{"n_layer": 10, "vocab_size": 8982, "activation": "geglu", "norm_place": "peri", "norm_eps": 1e-05, "qk_norm": false, "attn_scale": 0.125, "init_std_up": 0.0369, "init_std_down": 0.00825, "lr_head": 0.0113, "warmup_steps": 200, "schedule": "wsd", "final_lr_fraction": 0.1, "batch_tokens": 131072, "seq_len": 2048}
Each number is 500 + 40 x the weight over its row's rms, rounded and kept within 0 to 999. Layers, rows and columns count from 0. Numbers have three digits each. The size before them is the row's rms in percent of the matrix's.

# v: layer 3 attention value, 448x448, rms 0.0457, rows 201-255, columns 224-279
# o: layer 3 attention output (transposed), 448x448, rms 0.177, rows 201-255, columns 224-279
# q: layer 3 attention query, 448x448, rms 0.0422, rows 256-313, columns 224-279
# k: layer 3 attention key, 448x448, rms 0.0432, rows 256-312, columns 224-279
v201 098:492434410475515551470496442480455468546541431516491482462518491492549407533419534441480508511527486588523606505459543493508461579554428551588527515604492539454420446508
o201 097:496561506480495469504471479504566498454512471521485497448485448491544518539546443525492498516465460502534493456507481518429518593439552422486533434505472478533534491513
v202 099:515484567549378499506488526532484561512489519529542549530519542554517442527548483467489539471434525573503511504493445538538488504499534570488418551521499457471517490545
o202 095:552481576464518496562552444409430549507564533508473500541531476553478548525441519431425466515481444455554416481533528522493498518527470528479556519482475555520574445545
v203 092:466538567437496446518435493554549502504495525479492550525510481476527482527523456382579534514496479493549479517519465513569501467514496498479482580475499491521418572435
o203 094:513570440550534522604571516479378498507552546545503503503467479553507472517506552519483482439491561509538604415499513506430469527489559489459509453516412444477522479563
v204 097:495512483512489503481524403513453511460414527542541603552508492493473479429514482431459482510478515511459515452522474519467531486460477441464480486488521531420513544531
o204 096:466565505474552533544405524476504489554536482536457491455415534512477561532507481549505506532514505404411526510483419428545531485481536499502492577510526533477507548464
v205 100:456515463521520474543499539468466459448434573412472522465462456471547490517530527487564500489469521559488459497539516503504483559492449559440538540442551557496524441483
o205 101:525536477546481438470484438476524490482495446456491471456601524473469529534442530484566520521502475552515567501454504418464578490500501475486462536466485542536416486462
v206 089:542550491518505536541457487610497479521468542490539461499470433565491512487462534492524541518566571580541552384492504495551485512510476533442500475452468527502489571532
o206 093:504586531479531569493507537501518554477576442492505521577525553492470536517461552487553463501466539456542480556558519548454469477525474531506561562491527438532424476461
v207 093:462437416502495584447519461511541433544467561533484445559408425550448497494478502515566470514456551528486476476489534463466500473455460460558518509483439467459557513508
o207 097:549540473522512431519498409490535471401439459489491460496530549444565446508463413513460468499590536485551436567490494552398513503496497486524539484522580626500475454498
v208 092:526494511521527506558524460582472497531548519515549454560514524505514494518514443515516531493476466611426538518504525454439473524479495443484470469506504544470434546490
o208 092:433479523566520461426542488493491547484533514551487435553503497504480491471435471545525536465462496468508554430514430546561459576490603399479481458481502478550497488495
v209 094:547480468543513516509415448500513432489467512494423546476588476518547501540556484523436511498478468459493468480455497540452544516431477526485431496556470466536520499505
o209 096:554547472529521538570453578596556448493523486491517539553450534487516470523441481488538465574522463556478515492565469479519531492511538476518461443520494471523492565576
v210 098:541508472490562483537573478437495485536563591505472520450464467475478487429581501531473491531575512525505489427509510526500464486543632461539469519442523488479582507559
o210 097:556516493486484564497515501508437547435417486452469529501534482556554483505533490508561590475571492430494497486542544520475590394463424521522454467486446462517488447537
v211 095:519429529502562519471458480492525491483517445463527570485437558520427541512479449533557530509509468471468466485529417473488522554557577486558442508486523501492456500541
o211 097:523501582467513472479493515496498568503517580561490488546530489538532487439469521514456446521486456501481559479466522474610528505520428500510486453510475509536606561514
v212 095:518435540435510500617495460534515445527466548533571541548515503505557545504505453489390431526391483507519473527519579498525533481482550509489531519545492490526562490422
o212 097:507539474501481481451485523514521483486517530458506482519515521502531501447569471539483442516503467460461471454539424598549550502439538471507472483452512555506508476412
v213 092:492533493448574507550481541461527477555528495502505528535523506547556570486579474550547424461512401503535465400474495512484505515489478565422487524521498508443522470567
o213 100:553484457537481479519489530497527503571548526514409554507489422439439452491526450445534526525529514481471618503491514543511535468447527551486476453507476423537515512523
v214 101:559506475489485485508511551463532510507483449500408548434456550434510498440480510462479472533465489462473512571413451489544528513522454508489572512543436522464499570452
o214 096:457503480466560522535494484559504522497502543477492499469476408508471534496482532440530526545589509491475481486527502449465457579467489483420484438484517489462504499490
v215 091:518539553487508496483520437480460427482445492542478545562521474583459534562472521544481527518440458499477558430436573563500498504466496471484518525461581489432560452497
o215 097:507513452468495526515481475551531521494526416484522453473516535441505437498504473456517502437604460521471471484572476512408509496491488542525457529489505435505463514549
v216 100:570513479498518563524460525488494508525467562497542445523495472498546547528489522549471502528425498482513549462475463488551464491524463550551489538492466535489483576499
o216 102:503496534403465418468543560456459478543473439549518490586500472484514502542502550529503505484539535450465503459545448520487438529498520488461532480504501489507535493424
v217 103:479529543533511508516470534513496538530536487608428520464491497486528507493496509527502480523525469543427454508503556486448593491454480464478556557447468534607522511505
o217 100:490538448490517516473475514416543553448427434451498517520502528490500522508533586507511437585451467465491463470446483451520504486492511490475475501505499552494498449460
v218 095:461528477437480451537473497416479493560504422512479494442439452547511453521535551434507509464480515496500538470551511480493478518431492458468500506474533545460544562504
o218 099:430427532510483547439507503604495460530438555518515524456583509575505502511529482513517455454571455524519503504488565449530461471463571552518582500505482522451554460551
v219 096:451523517505497455476498513432565498480503522446502490462508501490522499526455547455518453570522518599442513536451467502426449454441469552515479504427586466467442511493
o219 101:541437480550508475485408498599468510506566477526485482503562522469498453556603487512512508490531494459486474484537584521512522531508491557450516504615467466463521545519
v220 096:480539362489454457491459480507433474559516472467489570538521539469555441503522467599546574517491498518503491467493540508447467490441450540581471501492528527467538478462
o220 097:462469611513512496397522481515488549527496534530490483482434479516489521490528503484500440470561505444470499487478500534507547474582517485460511478476467514482505599501
v221 098:537483455524457449542506483519481500494450484508553563480476528507527440562447473508457476519503510547548459496455494519491473532399475537549454516561527486521544436430
o221 099:530488499509538529446451486436465505503520516530536533423537469548529558527512474465518501469511502505556562498451540528518580488519457597459524542469514468518535503539
v222 097:468519518574490374516561465480509500567546527464468444479518492503541568477550555517542421488472537547500476468607472491444465528514525508580516530506456531447459520503
o222 097:530490494557512512499444490503560503519404465465487547538421490496575473519443528437524523519437527504434432484516521519494555541513534475469506454426523491561451491489
v223 095:499519495574477482526443465480557504525458464470448463473563496492435464450528515541447497540481504480480459587522533535491462497527486492556464551471511519497536494506
o223 096:431580491515519573531524453510506560430514531423535548534487576542499532562507469482524473486468495494474486481449458511524531443510453548503490455477527484517522505564
v224 099:507507515455493516473440477457542520512463505446438480513527489561459506467600509512467520534493560489472505504493444551519429489511484558502561416481501512499557510462
o224 097:475481498524432459552452513445514507480524509453464440482500498576430504495574474487519479453449479509454472432552473459463521530442454553486433579531470500507559471513
v225 096:528511513502558561476570524504564518498477475471491505509478483496534507616531380532474473539434565497498534598451499539489412457485509468446494502488507507477500483552
o225 094:534462564503533393443518492421471432422489531464485533492498439448463457448485574441512458510471425519560477387463538582509519522393454551451454501528523548472441531503
v226 098:517509520476498466459527544449563502489529437489476463448473535512509503458454485555537546458407435438465498500528472459494487503469469529488498463478584525527452484490
o226 096:514522489540450550528504536481493443506486511515481517475459465594541478490474506478472584500491516524472423509526493579574497463556534496493487458548483582521459517493
v227 093:477501551555483501483438474509467509457464513543491536463528521509414511530413484521519540450497455455508483497527478484516525524483475486555515473451477552515509487462
o227 095:468499493470473439535473490434518456487475551495492449499542492482466460464552546535437603417512541510480431562409551464518493525539493476471485484513486410504486565529
v228 093:442527514555558444544503474516524526504486440520542519444501484445553558469560461528499539498496550499573457556525487478510504527395460556570485503494543558485500546505
o228 095:479576509447497463545516538503562495511406455468464462600475534538573492508492495501563589493467514590488507497526543558572625475512461511508566445547521522508495479541
v229 091:498503456461533487448457522464483485551553584443510483501438448476415504483482512474484487570498473560542509454493568467569469508479568465493585498456483455559566517541
o229 093:486481476536443480492453425494421530461456470534420576485590518494541469484479415557431468522498524481530554432443461480449484522482474529529427532494500458468557510523
v230 097:463564516501480528470473488573458556521488534471568516502450478486560470570545512491547445508513452549520457420547642509519427507475418444455516524500443411467525518498
o230 095:394538537518422446517568455463502466514462545484478522486411551456560457520477485525450560464506431485461587421484404528524518506456511507438457499561531472408396470532
v231 099:490504551443463475554508457455525554467488495520484544535473568493523549499506532521533456418507501532502484533468555513526487517456410476494552420535548487509505563538
o231 098:456532481506503498522471543498497482500537545453519606502500430453531444483510500486528486485514495557490477509441459508466490539490514465451501502533515508466517486531
v232 097:550532481517470507544515456520466483515500562551538562492506541496525500464489485530562492474520464452509498562507467522561437457492535536500427451523448463554475450527
o232 097:533550517534551519570462497456587521460475491507479492515516482485555491512534475522466460441521504522467471507396512505524537593437499475416495463464446487486519541501
v233 092:503483533536490501478540551541504544571421450541576547561441462537518477475459502562566511480523505466497542441517502385450505541490557488519495494514574484557501463422
o233 093:469574468449518536482462428413505509426514504469438490447526506475471528525533549511476520560476491497495503475448521471526529546532523402535504507487519531466436471526
v234 089:529570486500489506544540526541514518414451504421501501483522462525377458540542464481444492532454463477488471428522477502475543502543535512503481513498528471436587471501
o234 092:422475500503505540495496547512480470472430589491532460466496578480550489503554481439536497472417555528489454523495528593542512468452495479589540546465513584526559498523
v235 095:403580538546507510507506494480484494509496507495544526498451405512496461506497501492434513438518510537513515560495477452513495415457551505585483515516464471455530490505
o235 103:401501542511556495553539487584526537517505490501504443552467467498445502515522464479509489556486541438500539509525446549438509478541433540474506501401401493531462511536
v236 097:565478561466471468504534479570520515498526510476485460476454395530441474522502437483434523470512509454432493513504515449530545535481495576521444466505475454529446400592
o236 097:541554425495506483475479517461467574535508507531526530483482572519525460474478530528501502607519493542501460481513507522549491483531491535562611517551493504532540478434
v237 097:528487512484554498562508490514481482511551523482531503504470567546578526516519528466572507473563433463492575524497490478496413431532486520495510474445439482437549583540
o237 096:516515444458469478475422463460518554473529580512527517564538523520461475500470553484415518476486559503539548592472520525501403556515469459555455448511481500505449478529
v238 096:450443533484510429588485525552499470498467488487517484527509459537468486481434469555395495453552540492456454463447488480552458472594493481400544584506526449512476535512
o238 093:544448494482449506499447446475566575481578492492521528524471491547498559541518465485537515541466577533572535541492454572543478516469568452511501420500455557484484469490
v239 100:497489537517569486455534470444444610442508533494514501524461486510514553462538530502535476487513473486497506563508536525542465458555543514418486460488447499549461443455
o239 098:483500501543415496469543547479499414517472457534493587467535552509535492535458434421445496579505535471445458496547484472530456531485458507484570540480536494448464496506
v240 098:483528506572524526500466417479519498524538548588514557516472445449487497505501519412511492455517529476468463532532499537480519511557414525503575560450454499472434470464
o240 094:546556448526519502545543536527457449477487514560505515561489532443529454504550562571467533534548527441517506428474458496538503499470450477545495461478433519496441494507
v241 096:451502444500511416454469472520474431486492540451428479553474549505595540423522501504505490502463501515519486428533510534516481427533469455511502506513516499516460508459
o241 100:493434458443555497518463488508510421553527550554496550453446524513461485450429517489538563446462476475537475567462563478528436477480480522511463593483479484511488468515
v242 094:468513452498422461454480447514499471538473505447474491479494531481515471549506483548451537468547532506528522491463490607471446523516553460459580503511496522525506469487
o242 095:516525512527419524555480495481528454541554543537550476487502489493518460507454503494537523490528425566518513517479479520510547513505466470509462553495448445478548506623
v243 103:538502445496507497511491507555507446417517519510538531457475467538496569494465503536430583476521451433515492532475564479453560475481494484517442462495508536547455429455
o243 103:445542540508446481449439477567511545519454499440489507448501490464532502528538496544458501476510515588520473550514476510500453510444521596545511449540531470475508472422
v244 093:489503439483487454471474551502568513444520406530482453483435479490423527515436494522478502494509469478504514499545487499494611431469461552489539482445541477432448496451
o244 094:579492552528531462478528495481524490548487546454527489562554526480461522491528503518479559550509515515445463518476498495459475515510480494499515473547546543501440462559
v245 098:438589520462521491472502532523387478560530472454519470498541503542536465475445462477506460516494463584517467494535531463499526529480478528531494591458501488542513507471
o245 099:587477473466521512521465420568442526490506425490483538455464529515459579570581546433510506415562503454527523498485482491433551483514552499480460474523533480450524498531
v246 093:424491624413490465476521449542517464523468538534499511463464539496463494440470491502493497534533483508538494499422550451495497544531554505488533504497486460503483485475
o246 097:533466474406552505466538543480530544403489512524514518493496465502448494616486509460465556479483444520433497518532506555508537505487496504426535474489552496427530386516
v247 099:510471479482510436499455550506568506473533476499508552558482383483496534532507497500491440492474502535464451535525540551496516542455487500439432532510495530547519492462
o247 098:537518543449506531462511440481433482522528585493645423478572551491476530557536477537524526488523490506439559507493477467518476437417610494527491505486490454431516540554
v248 100:552496477525504432588576468457566423465498474467454522457490430465494554509423506496493532500487491527482475410554468545546525432475510476482490474464459543520402500487
o248 099:519526531436533484426505499576560576507577493468559457499502526494517550420485518508521465507505590425450464541502526479450495520521571567448515507512488470550526516480
v249 095:498477436458504530540489507510419530617511449525489511573497490474533488459516525397529541479483621472534486409443453496532521509414491471471492506518477453457511492487
o249 096:576408489517522502490537579426384489479519565486536481503533458522489487538546370560482414495489526475550483542520552485486481439520553616476509452504502526469546535515
v250 100:535537505530529530581498521491529568431528444494487491494489514499486486564542457495516504535468532430479525514430539507576420466501498530545512489474514520509542466469
o250 102:500495496475455502489562449544533526547491447520508573549477507455448488506576479516536471435431399603507538470531486456519432536437527466536447527480540473538487490473
v251 096:542525480508476458428494515544514518500513499438514495514467562450526504463524427582486520528497508535468425474433579564493485423474512514488482410516485556541486430458
o251 092:496490585592512485505506498490525484478536517470479529563441480477513488444512485528473592503508424553539517526471443467539503481525459497469431556458566471559518465554
v252 091:463533554542424498438562535522518544500471493559512514530457416481527494527461462437501555487490471488443481531491449542461487481528489509556475392482546519455597425520
o252 093:569455533442509519548569455506459474589524533483454438464548559517502445518528468562512532545492462522522442516444554572536528532526511564464565554479547508508493447481
v253 096:532467517408466480515504560496450538551466535471457460526466517490548469474540506484504557490494530573520441514452427477501478527567511541580414514558502548490567510492
o253 100:530518563547459489508501526574457497469454549489437510532533495578454440436522479457519479483478503486501423533470552514478568518495468507527549554493558492456522475500
v254 096:500588471425526472467525487465449452500479524569480502476461512468545435492467537438462511526484477475480518477544538464492557460530498430448531533537496524578499522515
o254 097:510523493508535471495512532515543523459514512502457513516510484539468500506532546540446505511443527511515562458565501574531477545498502540387445541536438532398471452509
v255 094:475471446491497507567550489481505513591507489497525555488512495454510579544501476456521507482517565467547518520550534541548522504530432533583583550493490539432479534508
o255 096:547452524497443492547464485560501474469482490490554500530504499548561501526482491523456535489452462564578470480452421481473498451553526512486496466503469481569537561498
q256 093:534534545533557465430494475484532562468569494389520424554439518569517479615461538409505502417489521516498449512443553497504474571535547509490474410485534557477520501539
k256 090:456487492490508420560528536443392472508496488474434580482501499493500567500584483510479500542501456424481465472482462537485446402403528531485536451495474382480557545459
q257 085:430499521536494526430481527528517550479530485509453513511470530513625555529520549427579488494501463562463478417530382447538463512513492463510486472456533522523499519456
k257 095:511517527540503515567482533477531438427530508467410512529485479537471487476541468504492514533487554536554465500523556545499550499516555483505509394513461468426580478490
q258 095:494513467540479551402474474458452512533516509475537503456464577495503484539432517494473492480507471464482521489458416517493512468516529375511528440455452464461423493508
k258 101:513482479497485521483478497504482480488421565502512531554478475583486563461487434509469483513488464483515511446472493473486513464505487534508506501474519574477568504515
q259 094:513531539463506480489503400522477584543522424475416499442539486512569496510518484506478526548470474504484454479485595485488491542516518535516485482516423490437447463574
k259 099:460365531561557550496480482587479542477649448512490458507536471500529512490564513504508527471527516491477539422488493613442503511460547471477397440518548529432560455436
q260 093:514499516454528448407529501516541512487526466492481426542507517528601415520565483463457533463479523552526473505434515429474418641552498473455490442495532436506515523541
k260 090:496483531539511472527499551489464523465470495521464454532448523553502470457533444547512526484437469533524542459601494570481582506569527504559516557505532487508443563509
q261 095:544485520536495469452553491534474444463525433511481535557428509585478555518496504544447439507556459489423504459500556475544433460517478595506478464509584533501491502483
k261 093:466444472528493497476475459499543453485474474423440480483463411474538531479506577466436495490450484495501436417506556471519539447477523481435505447526519425518498467536
q262 090:476488520497554479541489499461501518500391520542509558464534533540486514515523478545412488565557444490519513510504600489533526535499543498485473487493451449452521481527
k262 093:488490479536545448542520499465535513514477490478459457481534570499539474547459506507559489447449513525485517658520406502448489508450509491404546550507530541532488458485
q263 081:407489509541508479546572494481456558492450509454455438420469516524478490531479487527456509455450527489529585420549454423523440466532573541458492441528493511518460539478
k263 095:526478503469418490525525479412481437540538551445585534507526558481491484501512552544516496478529489547524518502422576471568465534446488555535478501558498513431528544547
q264 096:500503505487535464442430472546508508404500450442525445453556425546539486479513521444460504481506563438475488549443549512441458524473521516441549506517471497515492431516
k264 098:474582395521538446482460475550510476478486537525533512513505538490516487483464503563498540470497441494506525486564458499477466471496519445524471520506488526523505565481
q265 104:464492572529496500429490491448604518497510461517517490475517530447452524477469519533485542422452537527517532566390517622464487535425470455446501522446466520509442564442
k265 098:498490480468516518456491428523476484543487501518540497580414510486433504520539409541457451537544492470458504519525437467555519537467541505422485487466462526505458440470
q266 098:527507507600478500422478513454460481474529606441551567592547515532530509540524521515488464503482486515481504542508465538511440441506464471517512516474551529515526490508
k266 098:537485445524508543566519502471493514515470498491517476406484446525547477525460487439569521478566475497514390408574534460509474515551498482441571543558515456418565500471
q267 096:512398525527591534540519447455519521520490498518503537501477564524476470508454502473659482462441442537480459544515486483558529473486496474465482557490448527468481459524
k267 098:573579461459497482484518528501494474490547565498449543484513508477486479531550487572484514509513537473496527497490474430555489527480508507560519532523488543512496533479
q268 095:460580466438517553502469459524450434524500473468475523444490458470566551526486530454579450546505507437580492527499500449485472489478481471478547550516518469465457525466
k268 100:471439512501471504506529556516528529536490554503459463459420456512458453476565478530503480542481496542545492510462537485414559392570556480537478465524503480482489471465
q269 098:509505432468505473475499511491445467426474427484494556450462484491500503472509505485477406515469470587492515431477395547503528485536540504500456544473482581511534493508
k269 099:496479553534496463459459551484518547529475523522489516448582497565493493523453441433467488521580526519494461479524470436492513493416457510437506568516514530456435498529
q270 097:545530515501514428387476533476498555440526541432513468506504464507540443549456521504542527466487473522481485474492469421515428505544455546491507413509467563509527523423
k270 097:475501534562463520573454454452424447494488522462605479518468497542522506461501550497515437503471522529513458505506482461570471513596559516487537477498456477491509523491
q271 090:454446503513527482437554511499459462436503488518460458470528470525476520504562536505479431523459445557487497496516517505461555557498505455496488494538498496498488454490
k271 091:507532416519549434467458503541552524572617487518553500515528543432453518583530514464485609429495475504450489529557429487436473474524531557517541485511459568514548507508
q272 096:476443505478450435518441490457520469380480561420483461525506502550450466590537509495487518472485499509485476545574616550495448479539503470508491470494442450495476543615
k272 095:449470605457521474484502505445516519535457451515466542473460528375456469418467480567537565568436554461501542569453503513502491451538518497453528438507520474533492436483
q273 094:449385510463551517556509539468549540567572475442483481511529477512479510548432529442495481540476456508387436422545478450446428476489519517502541556487422509477506506512
k273 095:458524509520466605460550516448413521512488505441442520481582576495443501560522460516485475471388510497523479449496546503425464508534591387488480525504488463495532527531
q274 098:518458482403555406529554484490547521503501538564588523481497573511516502465538450480525577582492476469476520496553476677530480498580474503488480539491517465440498541588
k274 097:537455490597521506486570489449501525484487506551530506564573507505479531485449395487589524463476535528520495526527488489549551516513426485471494555476480422492532443496
q275 095:555509506516494491551435458476557521508510459504487505518414516508456488507516485549546532467502473446486527514500517498461502456508569415458468495492523427540552478474
k275 103:496525515431525528476492462502546469548482513481521496513462466518522453544455470528446553518529468514498479510505478525516485550458501541544458444449510486530539497481
q276 103:512543543499525523523466542550574535474537470522506489565538559522485476474455535515534547513519509543524592523506460513537488456481446500573495506493452622451507463498
k276 103:554522484518460504489529465501468451516422534573503545476484498502507577491520374517524464480542537480539536545520542547540593470442470397444508555471501480554512586520
q277 101:532607534543561527480518505462524486520518499553531486477546494503497448510388524485439533552547569542494516507584450488499510539551459542582485572464479543564526489563
k277 102:536483459455439472526449454462435551491532519434494524476457579486525515538501478508536470470531497502518458449530509457540469466495446433475497500519508483450499479550
q278 097:570424460438538496493516555494472521467517572526489513456501526513533538560515482486498490428534555535469474462465460501457530450594494561460476490528572500408541559543
k278 101:427519464517503425432447486467512568467488461480502446497496506490537554496539581502475605569480530487495486447543506396514465461474498485541619465446459491514468479487
q279 111:490497518507568463475539430487524492470523483514531490450434556449533554526506529431458498555488509582443469502492515554474460493443512545518443490466488471549493537515
k279 104:524431491480535527515515502453514493497488541560514587511543511514561465540534470564534467497512535467533526477445525522465473556406456373499528535488568471471455482420
q280 094:500523486545486538512527551489544528584504536452502508497489545540464428539494508529522557503499412562421508512437464468473488442499506542584497477484540460506473520437
k280 101:479504403514532504559466508510464527482497524530540585525518451454507487502522534530476462498479498533518468450529451502434383548504541507476447504565492496538571411512
q281 094:522484464423515538513498524499536580541490507441502456435543425514482500577532518533508456472507452518556479502490467535466485527547520560548551518542510485510466413519
k281 100:494480494470464472388487517430457493485468512478474467471493484521534492498524506520491462487509486473432537543534565505467430484495488555462541510554485431517533532520
q282 104:596570554496501574521456520538472444592487473509410526435472462490498482420508515485502511548503505477567526539472482460522570510535474521552469602529471402387495482496
k282 102:562500424533563451509502580525487482585528496487453465458529517472492474467402511502520518479478546519500554500462544493468538548515470458481502561556520418489528535518
q283 095:502548498540533533503483478550484488529491527527521466471506538480466480433508435547459495436444475528533511482401468476490504516469526441501484547488540486500470539548
k283 101:479507478517549501474594494434511465502500442409509486497600430537529515518529602494422521528525488517548493545502417520465538498491474530486461521523523498500403493492
q284 102:503492461482488518478482472478518532418497446539447536464484492492554486480465550560531461493550531525485508491505487436500559512540460480464469525552464431404461531493
k284 103:479403453558492518545450501436483536510495486465512540484543513462571463510498480500440508478431441483455407477459502505397467535524488444553462499472534423476521559501
q285 103:552518458495488506439549502514448500516488413511500484481495518499535500476471444483507474550482534362465512511465492466412462485516480490489496538596519518419494445479
k285 104:486493377491504495516530503496471426447499514405519513455453498525531540507518594527499502446440444450488445461459449481486427568536494502450468433477488576562530571475
q286 098:514520513468514508461434484471513489440498510480443443515493530508558465486463516588497493480580504506508482547499542454493530510513523535483486432490579386440590506507
k286 102:531513506464473611462528504466466445547513561442544536465493442539557569517533500490515459494568510529528478510535380489536452540506429500576466372506477499486510526453
q287 100:510501496486556447490491495513483419533473462582479523513494482503502507500533479530497519490448433522551542519584506485463595471442565494483515557466487446513460484480
k287 106:482544521517506517451524533548500550453527443493561484491563542512438489483532498481521529519547471540518565525561470524569530531539494501523509508482470544551432480510
q288 106:588460510534429522555587516544579584561444456458490507587525557460492499557482502502483510535563519584480485491481499523502507591543474497581457514487437509438484499494
k288 106:547511506521451556472458452436488462480443464475496489525452453537501504528493475511437483455467493546585496502481573478447456508518523504521508520497596483547462490487
q289 107:443495538530506549621579511457502496533464485499584542494456500504462441448477555474608503466469486467510441548560578514482518471483508500497503491517507419500499483553
k289 106:467485485460494509436442500511540588472547531455489472455478547486489466523560560526430461550477532517469474514509490518523489536470498418567568488573451578452509479494
q290 100:414500488506455457447548454453585529502477469452467467468482486524489564547515523438567491507481527514489499526549419371536524470471534445444546503503498467508404576514
k290 095:498492533601548487495574474489540528487520456497507489495501516442467438467511423547430496475527537446490463538524501470476459373440540460444496451520457610474562475489
q291 096:464469501475486506535479529466564426487487455478511473466516527506524484431429546495523481484467537512514605421439533523516515460514474543500455497576463525471486483493
k291 110:470559469505495498499453523490423475555485540628474555538563438504476568578474467529432486477569484502550559501456545507571544543453499518549485520475493473488460461460
q292 110:518500537550519435458477531440508460525528467488621484527446459502547477510452488492506509518457425484490415435422511496477508581518490525535511490504552527526577427422
k292 105:487545482483542543492418493516517566537517550477420446508487562626523540602545436520400521453514504531530539497501506540412449483566544548470504512517543461485560500527
q293 107:468463472469525515451514562449468489508462498463486568482458515520525475488531485477490473546423531545509411503493502518476564544522452504493540509517498499595502478430
k293 104:556496541507534506530432500469452509521589522497567474454479480514491519491485519525518500539474475481449524459450458481565485530463550557460487493507455604503494452509
q294 106:501503499524551463562523569503527404440526491495466503485515471577528462524458494487520522484503464528484516417467528436500464491540482576530517498535500430498538521469
k294 108:486591543452443475495517463571500607484489518505493517445532516447502453502568506458565430519501520504465562537471440576462513449405463543424429478478431546466465513539
q295 104:510446500485543474579568537509490541553512416487484505540456474545461497425555448545506481465498439515505502536504484546515488459486474452501526417488501521476551484450
k295 111:558545463497472571475489536540443466532532475492485499466439525532509460528568506432521421515506547501585560512420546496480507461484485432482485515446485536505436436547
q296 117:482450510489498563525452454489427472425486462512515464473527558510526478451529540512460453472475542559521553493484544516528506470497499548434553581541515493552567506533
k296 114:483521500467513470440547523555541563508459565560469418486513531479541432505515420547451459523568530490487438532485474530501474456483500467485556541450524494458502540511
q297 110:512588510459495520448462425466430480553511518513508510519493500491573523471466451572567519485491535532477473508549483521528487471486428431441506493489550505525462504470
k297 118:556477485493526538498547506512499467516445514468536437539467545499500487528607509504425408489537542504494506536463467565504498524478466487558529434450495554523446618448
q298 111:551536576463460485509471459561501530522495458521567514463539526512502477536425510472479486489522498502481522519523583539520492561467519560523534506452551466505498538571
k298 102:485528525447550491515539543484518498479514482476560571460486559494483498492504467532441481513542482496515420502512491502510518494499529416500541526542470426510518498589
q299 114:465453485530483442513506431614480518536507514480565449558501519532449571454517437526537557479483489466470492490513504485482529588539488502525465440449523424507509478525
k299 109:470550534495506563536446400468501538565527451552555475535566518507506412526511537464587477519457460517485468481497472457516448464529516491517483552486500469573498477554
q300 118:486449507495464478548509568528432514520486484463510455531507508420510575536454587548521524499511497490501494427512496475460485498493499449441451467456498510523532486488
k300 111:505485519583553430517500516531562452476569431464520544557510381483409426535506502486470487484512552542434498560480457458579482498502496552556519546472512512503516509519
q301 114:547480484469439531510499467494482526493502469433505458459617468552518477506519454569568524520494534454436618497509529577509533534508465565447528543527491465472548535520
k301 113:525592479448517603550491505467471458534474474551526547482475445548538577467500448486500535451501510521509590527433534528496533498510450443482442514496488549432513487485
q302 109:501508439452483550502465435510548518527546513564489487521509566473530489507464493465497447571511450555491544460541510498500537499442464469520525547540566456430527414519
k302 115:419436475498528518487478563495515456541543533554558559539447517472509451434520479498493466520463458509472534476508459535542459511433491490507427490520570514533520496529
q303 105:450490414546537506548450534483498497505464548567486520532440567464499488513476525476522511456519502546495483436500510567496521494535523523477465532599436571508478541572
k303 110:498473472494535418537450447526499548498552474378445458512470464504541532471452527461478449505563453500469521475424479460482481471505487485492564495486577542512392458476
q304 115:447505475535531629512445491587544515494523477527489469465439456490497454451556485470480543494524473515494490461478502542561431467463537540482527515527532438563503516491
k304 106:502547527518489525522482454477537505533473486509438459533547544524443568438464444532556469498498520493532527472461527569458491456500515527499535517529444578523469545471
q305 115:499481499448505509514476466467485415529454531483576484471519509555580553502449502502465612548501491477501603560469461506545518444481467492605560513515453493482465486515
k305 113:467502441466419539482470534525424557551471477499442573529465486457465543464435543456473462549455472498578522510509555521437507489495387456502518451488464455433556517513
q306 110:446421477492452557417519442448474480483484475481543386455545507423550522564504441427512459444515501539472526533437480514459525526542507542427556523476500427565563453467
k306 109:534454463531534525507516493486505525558575466532512552490424470521513517532501465498474520527515512537538501478456553596523478491471479523468488482503514513512442500610
q307 110:505540532530471500503454597520508519554500548604429529507477495532495516535498561488579489491514494423575490481466499491511515491552543480523454575514498502475499453464
k307 114:489519468551505477485554475463539334479513501479553462541519440493517558491516519462557413507526422476490473458467350547468513484557462552518544549480456498490516456502
q308 122:486552506536534564472535520529528545505525509644492405507566456437447477497474466582450521550496520494450537560507484492525475546421509491502510543447484509411489461514
k308 113:496486538493534524455546537474561471367487503451454511447419576582614528537475559453494512480518506476526551548460539459551499512492597424541497489457505450494482531428
q309 118:549481443397449445540505483558539488528536521478464473472480445552435506524513552472500545494492516552532578540604535485502550432493538536505588510514574504438424524488
k309 113:556537463505485513471506479449510513485413437573504512529575481512458508556504473532503558584509431437501536477468499548510490514485518496517479493529446593475477466487
q310 110:592473494502553531540541511414496494430489497499546431504451499494525497530503516530593518528460453485525498454564547486508450521528529492537471542435602431509546508503
k310 116:557516536455431527528507481565536446506565488467523514522456531515472520495490476535522504483547561532435471439508424492424529441471553564479467556581454612607436488542
q311 123:536490456469483626566468511527490561445558495520486542586461488540491504503609577453488511450470492542522439521459464554478460522570529472442535466519531463513514533538
k311 117:483535536479491534472472511552523431492568495632541465516513480528535532439511536527463510507516529457519516505508461454518521501514481416508491469509466521504543560506
q312 117:515516506465500485405519540431476485472539496521531435535531462474509442500521432502480586497410479478481519417519584407486505502457559486553426558539530550500487506444
k312 120:427546579476472537462494436457505480495583434473433561527506488499470461464465487535453455577513515512469482459510385513526452492435470481516528519535522463475518469550
q313 113:432561454491494448487607520531517525522525506480516508516447469448504448461445513513565471532566568521535540469492459489526540519502522460477513424544491514424494466505